Weights of a small GPT-style language model, trained from scratch on English Wikipedia.
Size: 14 layers, width 128, 3 heads of 64 (1 for keys and values), MLP 512 GELU, vocabulary 7774, 9M parameters.
Architecture: rotary positions, no biases in attention or MLP, normalized queries and keys, local attention windows, exclusive self-attention, value embeddings, hashed n-gram embeddings, capped logits.
Training: a variant of Muon for these matrices, 206M tokens, 12580 steps.
Each number is 500 + 40 x the weight over its row's rms, rounded and kept within 0 to 999. Layers, rows and columns count from 0. Numbers have three digits each. The size before them is the row's rms in percent of the matrix's.

# layer 10 attention query, 192x128, rms 0.0804, rows 0-99, columns 64-127
105:498553500519485469531502527468513464480508592528547537472497418517501551526537481556430457496507502470480484495447460567538500516591458444577531511465535604490484480554462541552496518438520473
141:529549434445499431493477451534474517490536555544463510413543521481434448459470502530523561478517443562551518548488458501419470497482580496429519519474488406505471521459486506541533495548556485
118:540514477466507531467580505471464523530479452502523449491501550497509505470478540522542551494476514586486553516557496500545585501426572581470486521521463481496549488440421463426543545524475529
099:528497505416539470542462480506462491619466505475428533417465502476461525446508438524499479490484489496616534527424447535508458509507492532466599495506515451519561424514543525494440518497496449
098:514559533557488499516452515481516476474446476498572492546496490551502475522531523457555533520518560479404538459488531445472514415463456385552441621465479523509494486518445512511560457557445538
096:438490467519602486552514501532548482485459456561446559477459460492424481466468521520522559518474474517484494463494509493557533544426478520484545506462563488520519457485530494438563536504433442
122:467536499501497482502477536478454592540477516514494459434508494468474522477420557486538549496479463486510562540473463522448558476537511505433495425503462520501526491415508550540472530523477530
106:474501502507510604554532508494461496439405537513439556473484484476433498539529555504478524512484513488480479556488565513496488509502475562541518484530537521489544520510408540492527533509552431
096:469470452515442444422475483437537482495508555455447507510495567502476416514537505444549502552495443460545500498586486559479528492542487477506519509518508530543545486522485488469563533477406462
085:500518516484476498473428433513533510475450440550559475535513479406492498477488532531464451521470490455500485441506486525516446426495588420506531509465460530485501382480486482507465474457558534
089:533554566538506532463496549554540486576445496459586494512520516550485479524552509501519548500493540605463473474475483501489509445626487509467536497413491458514522566495427486368523533526553516
085:511483488545540477497443573419447492482571467578488539506518423449482477574546561511462543518499503485494483499505476506484474538532460418530489469480512484482559589487607472585489522525449509
077:495479569554539508551482532505517482445516536528547544482571436487575534473550500455493503513498419529509463532498507590469496472522539516445565481554474492484488594497466542403468479515500506
087:505434535469539530514488486479404539453473630514558471460458566495527543500464448532543508477483486452520498505479560529551433586456529515461504472470555469438471517453531480518501549600517468
082:531499516509516476447583489480580515501470519450554492433540455458511474466506524464462505513503475543424467522512513460504553529498499506507496468482517521524467440489538518386518426492461526
096:538513446551512474484501486482471490508474364517569483479525471429471543440436463499500519541511479510582524534554509479526515460473484397508518511465505462554500460470470520551523507501482491
131:468438595470527502547547473464571467546445442467488519527543446547455529432503504494489468502525462413499508510468478442554482503575473488591506525545498488486516550556530514551483538441521511
109:457470525498466407461433480482459408484581512500417584510546425523463525553488485524547474439524388465498461510475494462523502515459491465450511491541482547453512447463572474446446524499479469
098:492497469525461459486478441473477520509508489539405448446572535483430591542452431572487526462508481525514486524498512481517531467442545515448483482521559470480591470475456488436425451520452466
104:496541565583451500526487516491487483453561571448528556466528465504532518417496503475552514472489471466458419488540499434495491520500469479529525529454516539477465600466535469415455536564523500
112:502533482484473476482531549537409573538485445566509433444451544431577513516526557534543512512478510559540570502465437540436547499498522515501441553522517502463504499472467553507510482497493539
096:512507467501526421522481505483522548529475546499516476487485466518534506553444546418524495504457480572526564553581497532488513507525509466524458551552544521544500509505463458479506523472419476
078:558440470556451543483432519449481484451489421496428542554494503526527439513566452518488503518493527487604434489480556445502479495460460457490445467507543468492424541547552461563480483515487492
098:512479554486428482562527511468453512501500420521509498495542526418460525488524433553458454523562558595535456495527533533554551446468549481564532470538503446494527431558445444447501462523495498
089:498466463439455522566495490518540533445427445466580486562501464477583431507503543512527487522491508511479493517537453505507513534542491549431533530521616498528482526497486525488429511580480449
082:431474437475463498526480505474563516563541534497572413492517457546523557476432534457561508493472419464480497548565525460435488520503515493420497496528509537492482506501425414554474508465468438
105:490555502540480450413472526587491496552510469527503465437517455423539458508517560492535532506558496544507552491517471500472524530533519475499459539470587545497541541512483479458510468524485577
083:539502530492461557436562468548470569523516461451523511442472542450555495533507496441450515546524517531492496524487480501537495452529404456469509567469472487536530522444506521511452534448553510
082:514515502490502461474494471505483518526454584456454533532429505558476484477425434430498489530520439443495528523446517508490495409490434452556513555518494482438583503502506540593493512495471432
102:535490510482518551473550452585471501543524463436487484449488515461504461542425527479565493429485517515464502455521463380524531497510542453523470562549552453510439488522487540455545434498476494
094:474527452536493498529502470503502501414539504514516593546495483512465530502429507505438544551497531507472481454499475504522460422508496519414512499551424568443500498529439485476545565458490497
100:461567470447474443476509538511419548491459550448393498482489513493544480504520548538497532510499470448444523554493469469510432517547484555487490490513426530463503452449603467604518547482580483
096:528493468474510503447525514466523518500552440513433454450489471457513534481504511470487511497544524513502587481564511529559503512549432444534485498505570512563499567481482554480482460491467550
097:532474503448547530480513529535552452494508461535486452470529503472436538507470509564518498490480471487583471526466492527532468480474460477414555486529449570503495512461419477506517550471528554
097:498562505476442480476458495596495492523535574473462487481407508486563423493608533476480506489524466496488505466494498529545506533518525472508553500438493529420496481534546539473516480499561482
094:545563495555477506471509549540499434485516554494570558554523547455425454527503500483490518462534516443457479537509523515539529537482598526510477589465544475453515566478470559586532437458533472
094:510508513462488596473557561448536471512512502466488463513468529435501461561462488533480443482511590510592535549538473547482584522524481459496551480510513438515519509524490514458479486516470473
096:428489561440502477498547532450452497524496415495471540471444519506503452501490460471475471530486421507432483496452448473576450509437487480494512443509526542432465572583537501526507439550549481
087:523489506478469472458512456426532541517547463509576482488525581439510480417511496433493443477500498523490432451518460445496549525502515525522479464557546540505458428455533564566552479550546475
097:559545445514475483539409518524505530517545578522508532471515454492493509487514538470529544497484487479491467499463523542445484567520435520457514442498456591482471474500526504542432495483396524
102:492511599475575470489471498522512501513500570508532536483486474501501527565521550518561487496455628538533521477542492429518509426507520408497490521458506495504527424476442504484533552543532487
086:442542535534581463563499506572525482398520521495524467530468500485448532509485551462501449504479576565488556536524525487542505486580418550522528467504501494478523483440497472547562561528492472
091:519560518505532431467479503404490519530556564483538508494481564485497483528469435578502517470488494560421482544487442438421514468453502457491541438487490445532504473520505531540514546485477479
091:502526535510483543566515508407506514458479498499477556545516433499453436527534467501495533481504518422545485556526516523454515561477493429480494543498494508567433488527468446422499469495490452
100:501483458478534530466463473540527494505476532540538564460506569520448494516494564549470557422457496510508538469542537500462487435465551527537521473508480512558530439518498424465495500565512447
094:529469465458542530529530522478453486426425552489511489489516441493525479485515475496503436540513397455601528425487573465482504454484516498444528529481513475501513498497549494487479506512494490
110:499427466492456416497374500483489495526487562477490492428521527493520536484536483472466559538518511532556490463543492516490460493491505465450498549461457475501485461453468505468492513492561541
092:481536494525556477463519465542447471448520455536521545473469436393529532495495472508490542428488512548500452526474442461513456445518569508514578474601556499516582486499483550487448493565500592
092:468526533459605496444506515496559501500455566513499462453514423508475528483418463529438550506502420473531545500521490504492498490460575493503558468494501468457566435458483504531524477385563495
097:486498474500503548539438492460486533490533504530490502514540437516524414451568513523559486509493417506445469506521490434452506529518402429494494502463478517493440502436494506479476541511529497
087:556467494499445425542509477493429534580527556418513478494483581480543500531485548509430529559518496470472535481421515549490492507564510544478522525501536515477508533558479446601452447441555540
097:514600433526517490450552524543395487520554541451558514466440538526465503510417468398496506477486462477440458560452495511556492404515549492464491470542497494477521484534466509427515448555513453
098:556506493425488526479541472496535477510517504533442451534468550556480518519535493446499526547563414490506500497575541528498535517481443502493473424495563427458493545505436409508494498586563537
078:497475523547450473591460466521488503517481498501545508528489515478553557489529529490534565483517572529488556434477528465588543523517481529461398508424477455566521455460467476540539410449551526
090:559526466570574481510441483486517508385494499474502514572554512589580511500533488505471449471415456504477510530443466454464471425528572465479511484571459512540574437510554491463509499467509524
101:483519527515484493568564440505445501449455476455500531565532487505431523487526462472475539506540449491476569525474516403481487475568472477472554507456507535546500497448567515519543545481501446
084:488500513467491521512477443537543517519449488484524511536416480516514504553524540425522553441544497514454479513484513592517448443515398489488538494478470474472504498484491501505442592567507523
099:545488533384451462481530512480444521523414436549447438499528472506592553515559518614539509528548507488485463503414474506520506470519473502495439514511486486478544502499475480526512442428523497
090:471516475566538535474541444543429494452432429474456511465457475494455461442494436538499490465522498517515491497460513510518472462495520574404461474585545541420491510502442550498455518547446540
097:536444475440498499442457516463443466534468508476459491440454530529529484455468425478506470543475528543511484552481417474456519487516515463567407525473536420521505497480468506454410483505500474
090:505472549550542470464476503397448505562587552528474462470573525479465460458527487534526513497542464483506519531483458546496476527469541515452493523526499488488481522495583509447476586509534513
089:478611511493433456459511490501560485498532430555525483486563469511493474607479454462454510495494435549523494452566483539526539471465503461512503504535507488506499554490509524603486443474519503
074:499472512508497425509529434517460511480532503482470494479503525519598540544472516489483447516519443446510493552592473432526519558446529581453465594449498444475527482465522500590463433551514430
085:462497517547556530514521475538563520515400593443534552429504510553477567508446482536523522534493508594472481550570495491484457513482460537504552498549544457483508500475458567532475470492548624
072:538503502503562426536452542554610541526432463502497528541535459510517510507532510522499487470505546441468560505443496490466437513563491574542415514526545455555518523545491493576503482471428527
068:504472442456455484479438522436554531463546511547478463476523432498530503464492502529460426521551444464542442525465456526461458586464434509519430524536571494497538516518463501526425448499440495
062:506567455492413519445463555514528508437580534541478445422469459559447513442494509468504571537508464496540449514556508520514503503476502433514467545541506443484500479467452471481443500454475423
085:518434464501476470564483488439515489544513489520474533526513520452546548498535455540481446483480545471522509495472534600494445458513485508429511469559549549572577539523464507553431514496478521
056:463536578475557563534565562498478444489483469489537499457538548463496508462489508493534564438523529455416584468530444425531541448499464480554500525452467448463475457451486467469534512460478457
094:521576560480452484454512488516504480496530543478480527488437555516519468489472509507450479521437608611551522527467467506529485477561622459483486441487544557498487474533579487485502543467548503
079:495530458547499514525463464562488534532450500554394429516513460511449518617508456537443464518459440538513476514535567531496455579434485507438462490531519461578503521503486510549496434527544458
122:474398577479501539493445480470558466474492495462538508548543469434540506451496448506512471472562502492448512561477492529576451508558408416485487408524499563443519499492539566518561464516523502
117:465550504541452497539551469494558527483493487487520523503592562523516517536506529563465555507546507524565485506575463535515497468573448499449513450468466479505490470545577507553500488536434452
120:529588447561493465449513483526497518431447516414547459582473509530561494542426527445564544546435510506566445514549469515493537457545526450439529542540409483470447415515508507542557523478467507
114:522511536484516508486563487565493493545611524493498508461488516465536445572550445464503528497455530490483507492454537504550544438437478475477477583442491468471505463516523468475450518526556505
119:482511432468482476527484515427481453507516515535479543484572508507455471496454501507497534478530484527540459428491418505475413463527525547473534501498487439541524514458526509571513539527476527
113:446521478519561542517476561462547503530507506445499501502535451456448459423519469487512539480445495521465501511523516514435554523449514448546597470511536554513568433482501543478546465476487424
109:508457498576439511501495544476474553500459587468535540442519517477556517555536495474547510499502538522475510499474494488536528538537479496460569436417590414439534489522435526564511485513510467
108:502523498540547550484515432539460517470439514505573596491563531539509472439506501560454488538497476487437476495496484433487549587505464490478538411493457507547507547503528482503558438508535528
109:488467492462456531468558531506520457506493480503599518456539495511503513490484517423428498492581465510523438509515431517533534529477525443505500496510536511530440574498557469492505448429508543
062:508510576489506505491521467582521512546384488490564471573473564543505447490510495440538559517503548424513505517507537511537515460447598509514486500506481508467532478501468514488526542526507548
060:516476495504603472529474512534539522541484521509437527594506431500571519544500501514508460500523545514445458470460468490434454458524470518531386499478531470519467527526472498496478508467510615
073:533470461516563508460490498516554555542481503480456466494470428494497526532539501502477458499536539403518488518517426549466461538544436558551436548474571498490502562506460487525434446440554541
073:462532545561522500523469494497452469493521443511563518555504523570502511479505537441526565526443485477515463411501582442492498466508466485498476420397485504494438453508440524428482593520524590
057:528452526529482481541469496461476521477539482526459447437493534516487535468491473516418409459497550572534519509457483591505491436476581509423520505549565516486577536516521520593467473479576429
099:508408437501465451449501495504542545496469474506502409502468417510495518488520538488499402507482507441500525576496500549444469528456573522487407509541498515518492544508495495534423436508398556
064:509464527517426568418522502477458462449553563481506556574480551495536408521518517505516474542500534461529422478569523483525507528490461430503497508515471550427433446506512481436555549407534505
097:499457498548497550489530518452471532523491518513466479499553500530431493502553491522466467553462548498553504464557574532478502540442483513555478459487545493528544579500520501535554499569556507
117:525485521499497475515491438483462463490457544497527490497517564517526462568473545496521521516486541435496451436519430579511477574468411521480495524532487535473563535474495507440523504413432543
113:455439539532472480560449490464527518554582486488539503429563477463534519483465466543573517438525488529567464561538552494432506493592443550505550550484503520523518419496481473542475564505447538
115:484480507508535490511542492458537490502509488517541515520471494535518481455491520480455506467551488489511582501471512430507499528538433601526456585568557573461536549553485526443566441495446513
116:489462503528498636423540554527503492517531533498500425465445567541543514444510480531490527577535501517495463492498558480573508523536603545480472575447486479488509462451492498470537431517560544
109:521482486555491507543502456489527531517505555464523447543491549458490477523514429489437482455502510496524491426484469611458450469515486448459457542501474587417546535441526504500493567458528453
122:517518503521512437512517564577532465448503459444590498502480485476521527512544521503535526478464493497506516481515460456428423532430503411534564518567512517513529494509549535398508487489434513
111:497536470523520500511508602566498526450570528596473555542533513554520515507467564462497536536459540554428442507522518468524511517483510530465490415625552499443458486470517528467529531481507538
124:444580532473477502445504539464501510504484519384531556451494510508473456563458515562472540554468490460454478512518512483478446530503568509498516533517477495525457558489512470560478474568538562
109:568445471450443518522476542415504508513546500591554496518507520530481424484523576445442466529497470601454512469469508519478493548484510526544530452472578540561494480548467504457512526535500560
111:494509491489472462396462495424530469456570495505552456454485512518502540449548482567493523448471481539477430500585518511525529546483490458485536498441493525482504486437547534430488562487583567
121:484449486489501452564463507509495483485564480491457576462445453452536444504495495449461539457558462515491470571434513485520494455407572519454500502452502446431523521507500524519487468499482517
119:474529489530508515523578579551536448486460492492508462438463542584541449471503576523541444502462471507436506459501559494482464482488530466491543542449536514589458485525476510445508512506484502